Weights of a small transformer language model.
Architecture: rotary positions, untied embeddings, normalized queries and keys.
Training: a variant of SOAP for these matrices, 489M tokens, 7464 steps.
Each number is 200 + 30 x the weight over its row's rms, rounded and kept within 0 to 999. Layers, rows and columns count from 0. The size before them is the row's rms in percent of the matrix's.

# layer 4 attention output (transposed), 256x256, rms 0.21, rows 193-220, columns 128-255
088,201,217,234,167,299,178,209,166,252,223,205,173,208,225,204,220,220,210,145,258,223,169,223,188,207,205,197,174,225,222,176,231,227,155,218,206,220,156,266,245,104,155,145,204,246,184,188,152,149,158,161,206,215,187,183,178,181,253,137,233,200,197,191,242,162,171,151,172,205,212,211,156,155,201,218,205,173,199,210,201,221,186,143,189,188,211,195,212,212,189,183,173,187,209,213,194,198,173,253,217,207,225,196,185,168,187,219,193,198,230,180,228,191,199,202,205,216,178,197,222,133,179,189,242,239,196,199,241
080,223,212,168,173,174,223,206,225,210,190,214,270,195,224,211,229,216,269,279,175,242,211,224,195,172,227,141,175,181,155,163,216,162,181,190,262,187,240,226,241,236,250,224,172,220,207,209,189,189,125,227,187,178,180,167,222,186,242,167,223,151,126,213,215,170,186,174,259,157,132,226,208,207,157,197,224,191,171,213,170,221,165,150,215,165,216,186,172,199,224,182,214,208,196,161,160,262,184,191,162,218,251,254,206,222,226,189,226,239,213,210,240,194,189,192,206,230,178,180,207,188,231,215,203,227,150,216,200
086,211,175,254,197,175,159,212,170,208,193,159,164,195,203,209,135,184,209,208,187,161,158,235,238,211,129,199,196,182,210,201,211,169,173,221,207,239,198,135,211,177,212,202,188,196,225,209,246,200,176,236,184,254,266,200,246,212,258,194,195,227,142,171,217,178,205,160,175,151,201,205,209,162,167,188,200,166,174,222,201,170,195,219,191,238,198,226,222,157,196,161,213,202,193,211,227,221,200,238,165,215,241,289,162,169,207,228,162,184,208,199,234,188,161,173,218,204,196,225,186,146,241,226,179,152,193,200,129
083,205,170,173,243,168,196,184,225,232,200,188,205,188,193,187,193,158,158,210,155,176,154,223,200,223,189,238,205,227,195,215,198,225,166,210,231,167,164,205,202,205,154,183,166,208,244,209,215,182,197,169,179,218,175,188,199,230,220,192,209,186,232,206,139,191,238,164,225,190,173,231,219,149,138,209,176,213,238,228,216,182,229,212,144,225,169,154,150,185,140,166,224,178,162,198,161,181,225,206,175,193,221,189,199,191,147,187,150,252,244,246,203,215,214,203,206,196,216,206,183,189,157,236,205,149,160,286,195
085,172,166,162,178,142,191,192,175,165,230,178,230,209,204,209,158,189,179,215,135,170,184,238,168,177,195,213,196,156,137,205,199,225,186,208,216,204,199,203,189,200,214,197,170,197,239,194,227,211,215,182,153,188,214,234,153,181,186,206,223,216,182,223,203,218,201,196,216,194,248,237,210,202,160,212,186,189,238,265,222,111,205,155,219,207,173,236,217,159,181,220,181,152,189,210,174,209,226,226,185,179,206,212,190,139,189,183,152,167,187,186,188,224,227,205,200,187,182,215,255,159,189,162,226,199,139,230,179
086,232,189,202,187,143,223,209,220,220,218,216,190,174,187,206,251,274,180,191,169,218,201,215,202,127,229,144,132,179,169,173,195,200,218,227,192,213,161,213,208,200,230,198,192,200,189,208,176,202,193,261,202,192,196,194,167,191,209,185,202,201,188,178,121,243,203,230,204,242,204,178,250,225,156,256,213,146,223,222,184,185,183,209,172,199,210,219,193,232,232,208,233,199,217,137,170,219,240,209,217,216,230,187,201,196,200,223,209,232,175,234,192,133,174,157,156,214,199,234,189,205,149,210,200,231,210,178,245
088,189,214,179,250,223,146,203,175,190,166,192,187,195,191,188,224,220,159,192,171,209,229,235,228,224,186,255,184,201,216,150,192,185,195,197,163,249,338,223,178,213,170,201,235,168,155,188,195,191,246,140,229,245,213,137,160,209,178,183,177,169,181,179,234,168,189,171,230,189,229,197,179,149,176,193,236,187,170,178,171,197,241,181,226,240,188,187,201,202,203,227,191,227,190,165,146,219,190,215,190,142,182,237,222,182,256,189,174,166,189,178,228,204,150,209,226,190,220,262,211,126,170,187,210,182,228,198,131
078,250,222,203,217,204,148,158,150,213,147,180,240,181,221,201,165,248,244,199,190,248,192,179,201,208,206,190,201,203,227,189,123,213,203,154,216,227,225,142,220,183,200,234,218,178,168,169,227,217,191,215,195,193,213,207,218,184,263,244,227,159,232,199,154,215,157,188,143,163,198,214,218,185,207,189,202,276,221,151,203,194,197,240,276,163,199,227,234,201,228,155,179,147,242,205,205,236,167,164,148,182,207,259,231,175,236,137,231,140,185,174,212,188,195,182,195,148,222,215,257,199,167,215,192,191,130,203,242
080,230,196,225,181,221,217,191,179,171,158,177,191,216,166,176,237,218,247,207,222,231,246,183,165,206,183,268,170,211,234,179,161,177,217,220,216,181,241,242,213,227,170,215,178,166,196,221,193,223,226,197,207,203,192,178,215,197,177,241,155,194,210,126,219,258,188,172,157,209,193,160,216,209,173,169,140,198,239,158,164,215,164,164,220,217,189,160,218,196,127,281,165,184,240,167,223,174,258,170,222,146,207,174,210,249,212,185,181,188,222,171,193,172,163,187,173,188,210,194,219,196,205,202,170,219,162,230,177
084,260,205,197,133,196,200,205,233,223,210,258,169,166,193,215,202,187,163,237,241,160,203,197,212,177,172,211,215,222,215,175,203,203,179,142,188,192,195,206,112,175,236,156,170,218,171,242,169,245,208,203,205,273,186,246,201,184,246,180,229,230,240,197,236,215,214,172,224,180,209,187,199,189,203,209,176,177,207,205,283,162,183,168,269,199,150,232,200,206,158,208,252,138,225,204,181,185,188,247,149,188,198,258,198,217,176,253,232,216,188,171,175,124,218,216,220,227,207,199,189,180,204,254,180,199,221,208,243
081,192,212,209,243,186,202,216,191,195,202,215,194,181,184,180,200,206,195,194,268,214,246,174,214,181,215,184,215,234,162,209,203,200,238,185,164,212,224,195,191,157,192,151,215,233,222,223,138,232,260,196,195,243,202,231,203,190,205,252,179,243,261,197,254,209,206,181,183,164,199,230,210,228,185,147,172,202,221,185,215,201,196,186,197,192,297,169,274,246,218,202,222,177,188,196,194,180,190,183,180,274,226,231,144,164,229,204,142,216,210,232,203,203,214,205,232,224,181,188,221,163,175,268,213,152,209,194,202
084,205,206,223,201,144,240,234,167,204,260,231,254,169,239,183,158,255,167,195,170,205,161,200,197,199,229,159,194,186,192,189,245,212,210,201,208,201,183,218,185,214,247,174,172,185,281,177,285,126,218,124,216,233,229,222,156,186,219,191,172,220,193,151,194,208,250,223,211,233,192,203,212,193,200,221,244,181,241,179,191,214,211,180,227,203,165,195,240,190,196,252,225,217,210,204,207,192,148,191,190,218,251,210,205,228,198,185,223,181,230,144,218,197,229,202,193,205,192,222,187,212,179,188,175,201,194,193,232
085,213,181,217,179,190,239,211,148,153,201,186,187,235,172,189,237,133,205,217,123,209,199,252,203,210,236,126,220,212,205,160,178,188,216,199,205,239,159,237,164,162,219,164,241,179,212,219,199,185,217,222,213,164,160,229,209,204,210,228,178,246,165,255,206,187,180,156,198,224,259,227,194,186,180,211,226,202,149,216,194,227,215,212,224,250,182,158,184,210,198,219,201,186,154,154,205,292,221,208,202,202,189,213,218,165,193,260,198,205,215,247,216,180,208,223,230,157,220,184,242,135,206,173,179,215,227,194,122
085,216,231,209,191,159,199,230,163,198,209,204,201,199,193,235,219,196,192,184,227,183,172,164,124,214,231,249,164,204,188,220,260,203,214,256,261,153,235,195,237,146,237,203,208,227,197,213,189,170,155,216,248,186,135,251,155,242,169,252,187,211,213,266,211,176,181,247,228,240,246,156,233,200,195,201,188,206,203,192,193,221,193,200,147,157,155,217,207,195,240,144,174,224,210,227,172,207,196,247,208,192,210,217,201,238,199,141,235,185,204,147,214,227,261,224,212,200,210,172,230,203,141,231,252,161,237,202,174
085,174,246,162,233,250,200,253,184,187,189,228,179,262,237,191,177,232,170,176,178,204,162,237,215,271,183,176,234,167,199,221,214,183,205,199,217,155,135,203,196,162,195,218,176,181,200,152,177,263,234,215,248,193,229,200,205,198,240,190,162,221,199,184,194,188,151,209,225,193,193,212,188,181,207,199,189,133,181,188,208,181,202,168,164,216,185,174,238,151,216,184,197,205,203,210,204,215,195,194,178,243,247,239,179,164,160,199,222,229,220,241,202,133,206,158,168,183,226,233,200,245,153,259,174,206,186,159,140
082,199,185,162,184,209,205,204,184,190,175,143,231,191,174,203,221,248,183,191,215,195,166,218,157,233,211,270,181,212,201,231,174,174,187,169,185,200,147,184,173,192,160,216,204,226,213,228,148,246,185,218,175,224,185,161,227,233,228,202,239,143,181,238,172,174,181,221,246,240,140,187,226,176,212,202,210,212,201,159,168,174,151,183,219,266,201,193,207,243,213,211,188,239,244,197,205,189,217,204,188,203,255,186,170,257,236,189,190,231,138,177,159,229,172,231,208,215,209,228,179,160,175,173,208,222,173,153,191
086,214,185,160,211,166,227,224,218,168,185,219,194,181,228,251,164,195,202,162,242,156,216,201,188,207,184,162,194,176,190,141,251,216,180,203,169,210,182,186,196,185,196,183,193,151,201,220,144,223,224,181,228,241,178,148,247,220,203,254,194,179,147,245,235,204,174,141,241,191,148,151,219,195,204,195,196,187,207,204,192,159,218,181,229,191,157,210,205,204,173,212,190,204,200,225,207,216,196,236,167,224,204,188,221,143,178,222,169,215,192,191,190,163,208,217,154,239,230,184,183,200,168,245,188,197,149,147,183
080,186,185,254,181,192,180,232,144,204,157,165,156,231,137,232,177,190,194,235,196,241,211,202,163,181,185,180,196,177,213,231,206,189,194,225,167,168,194,161,207,231,242,202,205,183,176,196,231,180,236,163,179,200,165,197,184,201,208,180,183,150,208,214,227,196,181,160,158,124,211,225,186,124,249,169,253,190,179,223,216,249,190,213,185,188,224,171,209,200,113,222,203,236,234,180,172,190,212,249,197,211,181,158,222,241,170,217,244,171,157,188,243,216,205,176,219,158,196,250,206,169,147,155,190,199,244,238,197
084,146,222,241,247,241,234,198,215,193,202,226,200,215,197,196,175,161,134,231,204,229,211,197,201,173,229,199,216,193,217,214,198,193,175,227,216,241,164,180,210,216,228,191,194,196,191,168,140,198,226,257,203,182,243,171,208,206,186,220,164,148,266,220,251,163,200,208,285,156,197,175,232,226,203,157,224,239,200,173,241,189,228,210,233,208,224,194,243,176,170,182,236,172,263,222,163,205,240,220,217,198,153,167,181,187,211,209,162,157,242,150,174,188,181,220,192,230,221,235,272,221,177,217,179,252,160,191,191
081,161,215,212,245,141,214,137,242,187,141,175,212,155,270,168,213,229,204,200,127,230,202,199,217,195,172,225,208,159,177,255,157,153,237,204,190,195,216,251,231,230,250,170,235,177,214,244,275,177,245,155,199,235,190,204,246,217,188,200,165,196,194,241,163,213,237,118,199,212,172,165,247,229,184,206,189,216,214,231,176,184,233,193,214,169,190,148,189,181,186,188,199,176,254,193,190,161,243,225,152,204,183,185,183,232,223,250,237,245,247,201,218,193,239,214,232,174,198,208,222,192,153,234,215,220,211,190,226
085,158,215,214,220,213,199,173,222,169,183,198,187,197,172,211,138,243,269,240,221,220,164,215,184,210,168,160,180,212,218,236,253,188,205,200,185,221,161,204,173,210,171,184,164,227,167,137,218,236,211,215,216,191,170,218,199,196,183,235,258,210,205,244,186,186,202,196,160,209,165,186,177,227,192,198,146,197,187,227,199,172,230,163,220,208,315,210,220,183,196,176,183,150,211,161,178,198,185,221,206,175,163,226,172,163,133,226,228,215,186,195,179,219,189,181,212,297,206,185,219,225,241,158,180,213,253,216,204
085,183,270,191,137,206,173,206,225,217,213,228,205,161,201,216,199,214,250,155,195,210,195,180,194,224,206,234,215,190,226,218,233,179,162,190,228,112,271,168,171,215,220,219,179,212,206,240,187,199,215,194,208,238,249,277,227,249,283,219,140,205,193,246,242,225,128,220,215,224,217,180,204,190,182,187,164,139,227,187,200,213,196,230,215,144,123,216,207,187,178,212,184,210,204,175,225,177,207,185,196,211,155,243,198,202,187,190,215,196,227,184,221,245,179,214,211,216,180,205,243,216,184,168,224,220,192,225,285
084,219,208,188,231,234,257,148,147,189,219,201,192,212,245,224,230,185,216,186,208,201,204,184,223,201,207,222,185,203,172,207,199,190,199,223,183,226,163,202,180,215,210,219,228,183,212,216,237,201,181,219,227,242,172,158,172,129,184,160,174,153,190,248,214,228,212,163,177,180,219,150,147,222,212,177,203,171,229,237,216,177,217,205,196,236,175,226,200,210,253,161,173,208,149,197,224,203,205,259,211,135,176,161,189,177,107,178,240,275,192,188,191,148,205,223,181,224,170,239,225,193,160,228,209,197,191,257,207
086,137,207,240,200,205,219,194,214,159,156,159,180,222,200,159,222,201,202,232,236,194,199,224,209,226,225,249,182,165,189,111,229,200,194,166,238,236,233,187,219,170,242,221,184,190,196,137,220,200,234,217,200,209,208,184,140,189,213,233,141,253,225,231,179,218,125,241,225,194,164,197,206,169,188,249,238,192,270,221,250,199,180,186,193,218,216,213,194,183,195,226,155,202,211,230,181,192,190,159,178,214,194,164,181,185,191,213,221,180,226,229,205,268,171,174,145,183,182,194,206,271,186,187,161,203,201,244,201
090,154,188,251,194,207,209,197,199,164,183,179,156,159,221,168,156,243,209,174,234,159,188,197,220,208,218,159,237,147,196,238,184,233,166,202,210,198,326,264,210,193,219,190,186,237,163,186,205,167,132,199,233,169,197,171,212,187,196,191,257,191,214,198,226,145,257,234,186,185,277,196,206,177,226,204,202,190,207,223,133,235,190,236,225,220,155,217,214,168,270,231,179,217,229,192,185,154,195,182,147,216,195,217,226,167,225,157,198,145,259,150,188,234,181,235,188,206,214,219,202,220,182,187,251,214,184,232,228
082,248,236,190,175,211,218,227,206,238,229,174,170,214,237,229,171,190,262,237,200,173,198,208,183,223,221,227,221,239,172,199,188,226,272,214,200,195,231,183,196,238,165,187,149,166,229,221,196,227,194,185,216,217,198,225,201,188,180,193,198,224,226,159,175,232,172,202,204,240,212,176,201,165,194,267,211,184,211,230,211,130,197,183,137,219,194,185,197,178,217,183,186,201,242,221,214,280,165,185,187,186,160,180,268,234,184,217,232,205,286,190,192,120,176,190,215,146,157,203,202,145,222,196,195,175,218,224,161
084,220,215,204,195,188,181,186,210,220,265,147,204,166,191,169,175,207,216,217,162,171,215,212,220,224,117,193,184,223,255,193,196,197,217,146,192,165,164,198,160,229,186,244,236,247,190,190,182,223,171,215,190,242,252,168,179,139,170,235,173,236,245,202,196,240,139,226,241,229,223,238,194,146,235,179,199,140,228,197,199,207,169,165,198,224,216,180,179,230,227,171,211,241,207,222,179,219,185,206,172,146,237,199,216,153,191,188,204,193,160,236,205,245,218,202,238,160,201,201,204,201,225,205,147,224,246,196,201
081,177,183,212,154,235,233,180,174,203,190,192,168,218,172,169,185,166,258,207,219,227,196,214,235,192,204,181,173,191,220,152,176,174,214,187,188,188,219,157,155,255,174,218,168,226,290,216,177,169,202,212,239,221,188,148,156,171,245,220,214,237,168,182,252,221,191,140,236,213,222,230,175,203,195,217,171,189,241,206,218,230,224,221,220,138,170,270,222,172,188,167,226,189,223,245,165,151,244,203,206,167,215,190,225,200,161,187,194,204,212,152,193,230,213,185,188,200,170,188,202,168,193,232,185,158,186,172,148
# layer 4 attention value, 256x256, rms 0.23, rows 194-220, columns 128-255
083,232,165,209,207,177,220,236,205,221,201,152,240,193,209,267,240,211,174,238,216,201,244,225,228,167,245,182,208,160,229,250,233,221,186,286,211,199,165,159,221,175,175,215,206,182,207,258,234,218,191,207,208,234,156,218,206,181,190,198,243,232,272,203,216,179,218,202,165,215,186,201,192,194,190,292,197,232,224,185,229,187,221,216,146,207,232,173,184,182,194,202,190,183,245,179,175,194,215,185,226,199,232,155,248,212,206,239,158,177,203,234,176,216,232,211,178,204,198,247,202,149,180,181,245,184,191,166,182
090,202,216,183,210,261,240,205,207,190,200,201,201,208,206,221,154,139,157,207,224,183,204,193,198,184,166,220,214,207,231,230,235,246,191,183,181,211,157,230,137,240,198,205,217,159,205,155,284,178,204,223,215,236,171,248,210,210,239,230,194,170,247,234,255,182,167,180,242,143,174,200,171,215,200,209,183,240,254,210,219,222,263,192,222,206,142,143,200,245,168,194,225,192,227,164,154,198,230,184,219,188,212,195,198,203,254,235,143,188,181,211,188,207,221,190,188,219,146,193,195,223,194,164,200,197,168,170,298
090,217,158,219,220,204,177,230,145,247,184,177,250,178,258,267,166,183,170,200,196,224,199,184,255,166,187,160,258,167,232,200,216,162,242,158,186,167,200,126,190,240,218,210,189,158,202,171,171,214,189,196,242,200,172,212,193,173,197,204,193,166,178,211,186,191,188,206,242,238,229,228,229,176,208,195,227,172,249,232,182,202,209,191,206,225,167,226,195,226,229,207,223,183,192,207,179,227,205,163,229,202,207,187,202,221,176,169,201,178,263,146,268,219,225,190,160,235,206,214,180,202,218,250,185,221,207,197,281
090,218,196,192,225,217,169,191,179,136,199,194,201,168,198,223,240,218,231,208,159,185,214,195,262,209,173,193,227,215,171,231,228,244,201,206,197,131,219,204,216,232,150,221,181,142,210,162,183,157,206,191,147,219,192,209,187,183,168,174,228,214,193,205,221,174,245,184,183,198,217,213,228,164,201,195,198,251,237,203,212,190,168,209,206,196,190,198,211,162,193,201,139,256,174,143,168,168,174,202,201,157,191,192,235,230,196,190,181,235,275,186,233,171,162,166,155,214,143,191,159,216,185,188,213,266,129,221,257
091,185,222,267,166,238,178,211,142,179,259,230,211,232,240,176,177,201,197,243,221,236,228,158,197,194,159,186,237,160,135,230,210,210,200,172,263,194,189,233,175,206,181,252,213,237,214,200,204,171,197,217,212,161,222,171,212,199,182,178,234,170,188,153,198,141,236,231,155,187,218,182,215,181,246,200,175,236,198,201,157,174,219,210,206,167,230,237,198,196,180,215,221,186,168,191,166,146,182,219,208,223,221,215,186,183,249,192,213,168,188,181,221,194,201,223,226,217,260,154,206,172,186,188,222,165,137,176,287
094,199,182,223,195,187,281,168,228,178,199,235,191,185,262,191,195,205,185,202,249,134,121,169,195,203,198,195,188,164,249,216,219,143,177,168,184,228,224,239,229,250,242,177,242,215,209,198,203,192,217,207,147,231,215,216,206,190,202,189,195,223,154,222,182,226,125,180,202,251,163,218,237,152,189,241,223,185,202,198,168,172,187,210,214,136,210,170,177,175,205,215,183,221,145,201,209,161,226,233,183,217,251,202,217,265,176,168,255,183,227,197,170,203,201,231,169,189,165,247,184,182,193,154,189,201,209,160,196
085,181,197,133,247,190,208,210,216,176,189,228,206,233,192,194,197,210,211,197,199,163,239,227,208,190,238,193,165,177,213,210,187,220,149,194,223,221,176,186,218,153,213,136,221,175,249,193,194,243,211,217,227,198,163,211,243,230,212,209,185,152,215,239,178,141,191,175,212,159,228,209,162,177,146,217,161,174,193,218,159,195,168,180,268,175,179,189,222,242,188,213,260,155,176,223,212,218,211,185,206,257,201,230,212,198,191,153,211,210,197,199,199,192,255,207,261,246,190,164,217,175,176,204,227,256,276,191,169
086,196,266,198,144,173,193,230,176,191,219,216,240,188,189,188,204,219,217,149,253,187,205,203,154,192,170,207,206,170,232,202,231,182,210,225,219,194,214,175,188,155,213,209,217,264,215,171,190,225,222,197,156,162,173,152,212,221,266,186,185,164,178,159,175,220,214,224,209,220,240,175,178,209,184,244,207,214,240,186,173,243,189,115,197,187,258,211,177,228,244,182,239,222,185,218,218,197,153,191,219,190,248,264,195,214,223,201,172,190,234,185,174,206,231,207,123,170,217,180,195,199,183,89,169,199,205,203,179
091,167,192,194,236,226,119,177,181,189,182,227,212,164,212,241,176,232,199,179,185,184,215,241,196,196,242,170,209,181,202,193,252,215,216,163,225,130,205,185,183,171,232,177,148,207,145,180,287,180,225,199,252,194,177,177,150,207,215,189,205,197,215,222,154,127,168,240,208,192,246,183,200,206,178,174,237,211,151,211,216,153,232,184,229,181,176,243,194,254,194,144,191,192,200,211,197,162,209,225,198,237,181,224,179,204,202,205,187,176,270,183,185,228,173,200,198,211,185,280,185,211,229,170,165,153,235,202,166
084,205,232,190,166,164,166,268,212,224,219,162,187,213,195,162,193,262,185,189,217,212,190,194,231,195,208,243,211,201,214,234,236,251,238,218,163,249,196,215,197,163,156,183,188,194,222,217,193,238,173,171,233,161,197,159,279,178,219,147,185,193,227,216,188,148,226,174,184,172,203,213,192,194,151,220,231,194,224,276,151,260,147,200,224,179,219,217,146,153,195,207,216,176,216,227,210,187,216,230,184,213,195,165,214,213,169,152,178,208,208,179,233,235,193,215,169,191,227,216,222,166,175,193,198,214,230,208,225
086,173,207,165,210,149,208,275,181,163,263,252,223,227,186,226,160,156,207,271,162,231,152,190,241,223,257,194,213,222,207,213,185,219,199,159,188,218,232,123,235,199,191,193,182,182,240,194,261,201,163,192,222,243,159,216,202,189,164,227,191,160,151,158,169,230,216,252,207,159,130,206,159,194,219,225,221,202,145,210,198,208,204,188,232,186,191,189,214,242,174,236,191,192,203,217,156,217,230,223,181,170,188,259,185,194,183,207,203,167,205,211,201,233,190,255,212,243,211,219,164,168,161,243,170,228,223,172,196
089,211,193,253,242,152,201,189,172,233,201,137,173,231,215,152,193,216,207,206,145,231,199,208,171,186,223,226,191,216,189,190,220,213,208,188,178,205,212,211,217,261,162,197,240,189,218,198,214,159,149,244,198,236,162,234,195,230,183,209,170,240,214,223,224,181,167,156,203,181,227,161,181,159,186,168,208,163,218,181,237,202,205,222,238,188,240,183,194,172,174,239,174,218,197,193,154,243,274,175,211,129,187,257,254,185,160,214,197,216,180,158,259,238,205,197,163,156,221,258,219,272,202,231,250,205,185,202,173
088,169,203,198,272,201,179,186,225,232,187,163,239,209,181,181,190,203,218,192,184,212,167,136,234,175,203,245,192,213,175,198,177,188,215,238,250,141,239,248,204,203,259,164,209,209,221,248,134,201,181,221,207,190,171,214,200,161,205,187,243,200,178,207,145,264,169,280,180,217,157,245,170,219,238,169,176,220,190,180,215,212,233,166,196,243,217,270,190,159,172,217,199,180,192,211,185,219,199,217,158,251,229,219,209,160,204,167,197,221,172,171,154,201,191,207,178,154,194,212,140,198,234,217,176,210,224,208,177
087,159,179,201,235,128,248,240,188,192,137,215,196,153,206,187,225,159,190,229,199,191,194,145,195,162,203,203,249,167,208,215,240,239,245,178,172,170,165,205,156,169,225,172,175,169,232,173,212,197,182,187,231,183,227,204,180,184,161,181,193,207,196,195,224,225,156,218,225,178,209,220,190,188,263,200,220,232,183,220,208,119,222,174,193,187,188,183,184,208,179,174,199,190,228,189,163,170,212,173,188,171,152,197,240,166,198,197,185,210,194,174,211,189,187,203,270,235,216,200,184,243,154,194,201,204,207,211,144
085,183,218,165,217,168,211,217,242,231,225,253,249,208,202,219,195,209,153,180,183,236,247,137,149,200,219,179,190,213,170,167,177,177,205,262,226,212,181,195,233,187,225,223,184,197,192,225,192,155,236,187,178,151,239,136,201,211,174,183,250,215,206,188,200,179,203,191,198,229,195,195,213,153,178,150,236,190,234,198,184,212,224,213,218,208,141,96,181,137,212,203,212,184,182,184,234,186,207,248,237,202,181,200,219,188,219,209,183,226,207,146,192,164,174,262,185,137,160,199,197,193,203,189,156,235,177,188,189
089,222,233,185,212,171,165,142,136,248,178,218,172,210,182,214,166,141,217,258,156,169,169,206,248,190,214,210,202,197,248,209,193,184,231,165,185,189,175,245,193,178,187,223,183,121,258,220,262,149,211,209,212,190,223,241,140,214,182,203,193,204,236,172,164,181,225,210,182,173,239,175,241,192,189,173,197,233,182,192,268,144,203,212,189,169,249,175,175,176,207,212,192,159,162,164,164,183,220,189,175,158,148,166,202,247,239,191,197,226,199,192,200,227,198,216,180,202,232,208,171,226,172,203,178,159,225,220,201
084,212,178,195,231,221,239,169,186,204,259,211,155,182,219,166,191,209,168,156,244,213,183,182,219,167,199,168,159,228,265,183,219,163,160,273,225,212,228,238,191,243,240,222,163,166,218,177,238,148,230,165,223,180,247,199,227,157,185,212,137,189,152,184,146,190,169,250,199,170,236,210,176,222,194,207,237,161,184,235,196,189,165,210,205,226,258,241,216,199,239,159,188,196,193,234,255,211,173,241,260,149,198,200,219,173,182,187,237,198,210,233,200,206,175,185,225,181,222,197,255,215,198,206,186,192,199,230,186
093,192,200,218,266,204,243,224,252,165,156,241,204,138,227,226,236,236,133,167,189,229,180,253,212,139,213,209,201,222,219,189,241,217,167,157,156,222,166,197,222,205,211,186,174,110,211,215,239,165,211,241,224,272,204,281,204,214,186,168,204,215,203,242,169,162,233,189,177,229,193,161,179,177,234,251,209,142,242,208,201,174,155,198,189,196,229,206,184,186,136,208,228,171,142,157,214,235,207,193,158,152,232,176,173,248,186,175,219,192,198,236,245,161,158,186,262,201,183,185,206,220,143,229,167,221,221,286,202
089,234,218,176,169,233,130,230,239,175,203,165,205,172,196,256,175,182,257,232,233,210,179,160,204,182,229,223,241,158,266,224,243,136,220,221,223,191,193,178,197,227,208,212,198,203,196,164,215,198,210,164,184,149,254,174,252,248,208,176,220,192,201,153,178,194,227,148,199,253,236,217,220,236,179,209,185,145,226,213,144,175,209,194,198,219,177,186,199,223,174,180,218,216,196,240,160,220,180,174,199,197,221,242,204,204,283,194,222,199,195,158,220,164,219,238,161,251,210,197,244,174,180,159,195,216,207,165,198
086,120,213,183,273,210,172,216,179,244,210,204,161,182,203,194,191,181,217,185,210,210,179,195,183,164,210,171,195,185,155,217,205,218,198,239,201,217,253,232,181,230,133,187,177,193,199,146,243,136,196,234,236,222,180,227,198,184,220,186,217,215,262,213,143,225,217,168,181,154,186,225,182,189,177,231,196,213,118,242,196,223,200,231,236,163,202,193,223,165,196,204,228,197,188,225,240,152,226,237,220,177,211,195,163,246,193,235,163,194,141,149,181,193,185,158,253,181,217,199,244,198,204,272,170,172,190,205,225
093,176,227,155,223,220,140,201,178,208,203,224,226,212,191,205,206,202,189,189,220,193,187,180,199,201,198,180,214,208,225,171,206,207,180,287,236,187,236,232,193,175,245,176,172,183,176,162,185,234,202,220,208,196,193,200,189,217,241,144,206,222,218,202,237,232,147,239,202,209,226,177,239,175,161,209,252,162,159,168,231,226,162,170,154,194,187,254,252,229,214,199,183,163,216,172,237,283,206,177,227,161,192,191,249,196,255,175,174,225,193,208,160,198,190,214,205,230,196,271,170,170,275,201,182,228,204,217,148
083,187,206,219,191,146,224,173,134,207,216,201,194,171,180,226,220,186,229,169,223,203,197,211,219,184,175,203,213,212,233,196,172,200,182,227,215,176,193,221,223,197,215,226,171,210,230,223,233,228,229,158,147,265,212,238,170,231,181,193,214,104,207,146,210,234,230,162,225,159,188,241,161,207,176,214,162,211,145,156,167,201,200,205,181,166,202,221,166,200,177,185,204,158,220,183,179,210,176,216,177,245,178,180,220,239,177,185,257,218,166,162,224,196,180,178,176,194,198,159,200,150,224,160,214,121,222,218,149
090,168,172,191,169,216,198,202,128,166,198,261,145,170,245,216,206,204,204,170,176,160,234,175,250,140,215,181,211,219,182,219,134,193,170,227,230,249,261,219,164,206,159,166,219,170,214,169,146,195,193,225,236,231,183,249,168,179,215,234,140,220,210,185,199,190,201,182,197,213,205,193,174,189,202,218,187,162,137,182,261,117,203,186,170,222,204,257,244,238,200,210,233,222,172,232,244,202,190,134,210,211,191,179,222,204,201,242,207,233,205,198,164,179,152,259,230,183,181,176,194,193,182,179,223,157,189,162,211
094,224,158,243,189,217,227,208,220,159,238,242,218,182,151,189,200,169,196,231,233,170,235,220,225,193,204,233,211,209,214,220,228,197,177,209,192,218,199,225,201,196,204,145,204,210,153,158,150,137,185,201,252,201,186,225,200,245,158,200,244,263,184,176,189,169,209,264,205,229,175,130,228,224,191,250,202,190,169,156,184,229,194,245,228,239,173,214,229,245,227,174,176,164,212,161,240,203,84,183,226,238,247,161,169,159,232,202,213,184,208,210,216,183,171,253,197,174,189,205,180,198,171,193,217,184,202,230,248
083,232,178,165,170,162,222,212,219,193,213,233,207,195,131,209,190,150,227,190,203,193,263,239,174,183,190,220,243,189,208,206,175,194,178,172,212,198,178,207,138,189,193,202,192,210,238,235,193,189,229,236,208,182,122,218,221,175,179,233,216,185,228,241,234,190,217,180,206,180,204,224,157,214,270,231,199,188,195,241,132,201,227,165,235,183,171,222,252,177,200,166,182,198,160,246,211,228,227,175,193,204,152,163,153,217,235,168,156,204,211,283,164,178,231,243,182,175,260,214,219,190,196,219,202,195,201,179,173
085,218,230,169,209,166,231,201,152,204,236,166,172,207,198,166,234,159,177,248,190,182,230,181,132,177,281,211,253,266,165,194,241,141,213,197,221,146,199,172,192,174,203,151,182,180,140,203,248,210,170,191,215,197,214,209,180,211,183,192,151,177,173,176,189,172,200,210,172,166,205,151,229,195,224,199,216,228,199,262,230,209,199,153,166,214,224,144,195,184,176,185,208,248,220,244,170,239,213,229,199,205,197,173,242,211,168,205,238,170,217,172,225,177,141,189,246,182,241,173,154,182,186,191,199,230,214,227,158
085,169,207,158,184,164,152,235,154,243,202,234,172,202,198,184,208,201,184,138,208,216,251,213,194,191,218,197,157,206,178,174,199,190,163,255,171,257,150,256,137,182,208,225,255,195,228,172,180,179,201,178,174,223,148,203,227,192,224,189,200,198,168,199,169,247,252,141,200,205,188,204,185,164,258,195,213,204,215,183,161,243,232,235,207,222,169,192,182,156,197,196,160,206,199,130,195,200,186,243,251,192,177,232,197,223,149,229,176,164,178,177,219,150,216,193,208,256,207,171,143,195,174,209,187,225,156,216,212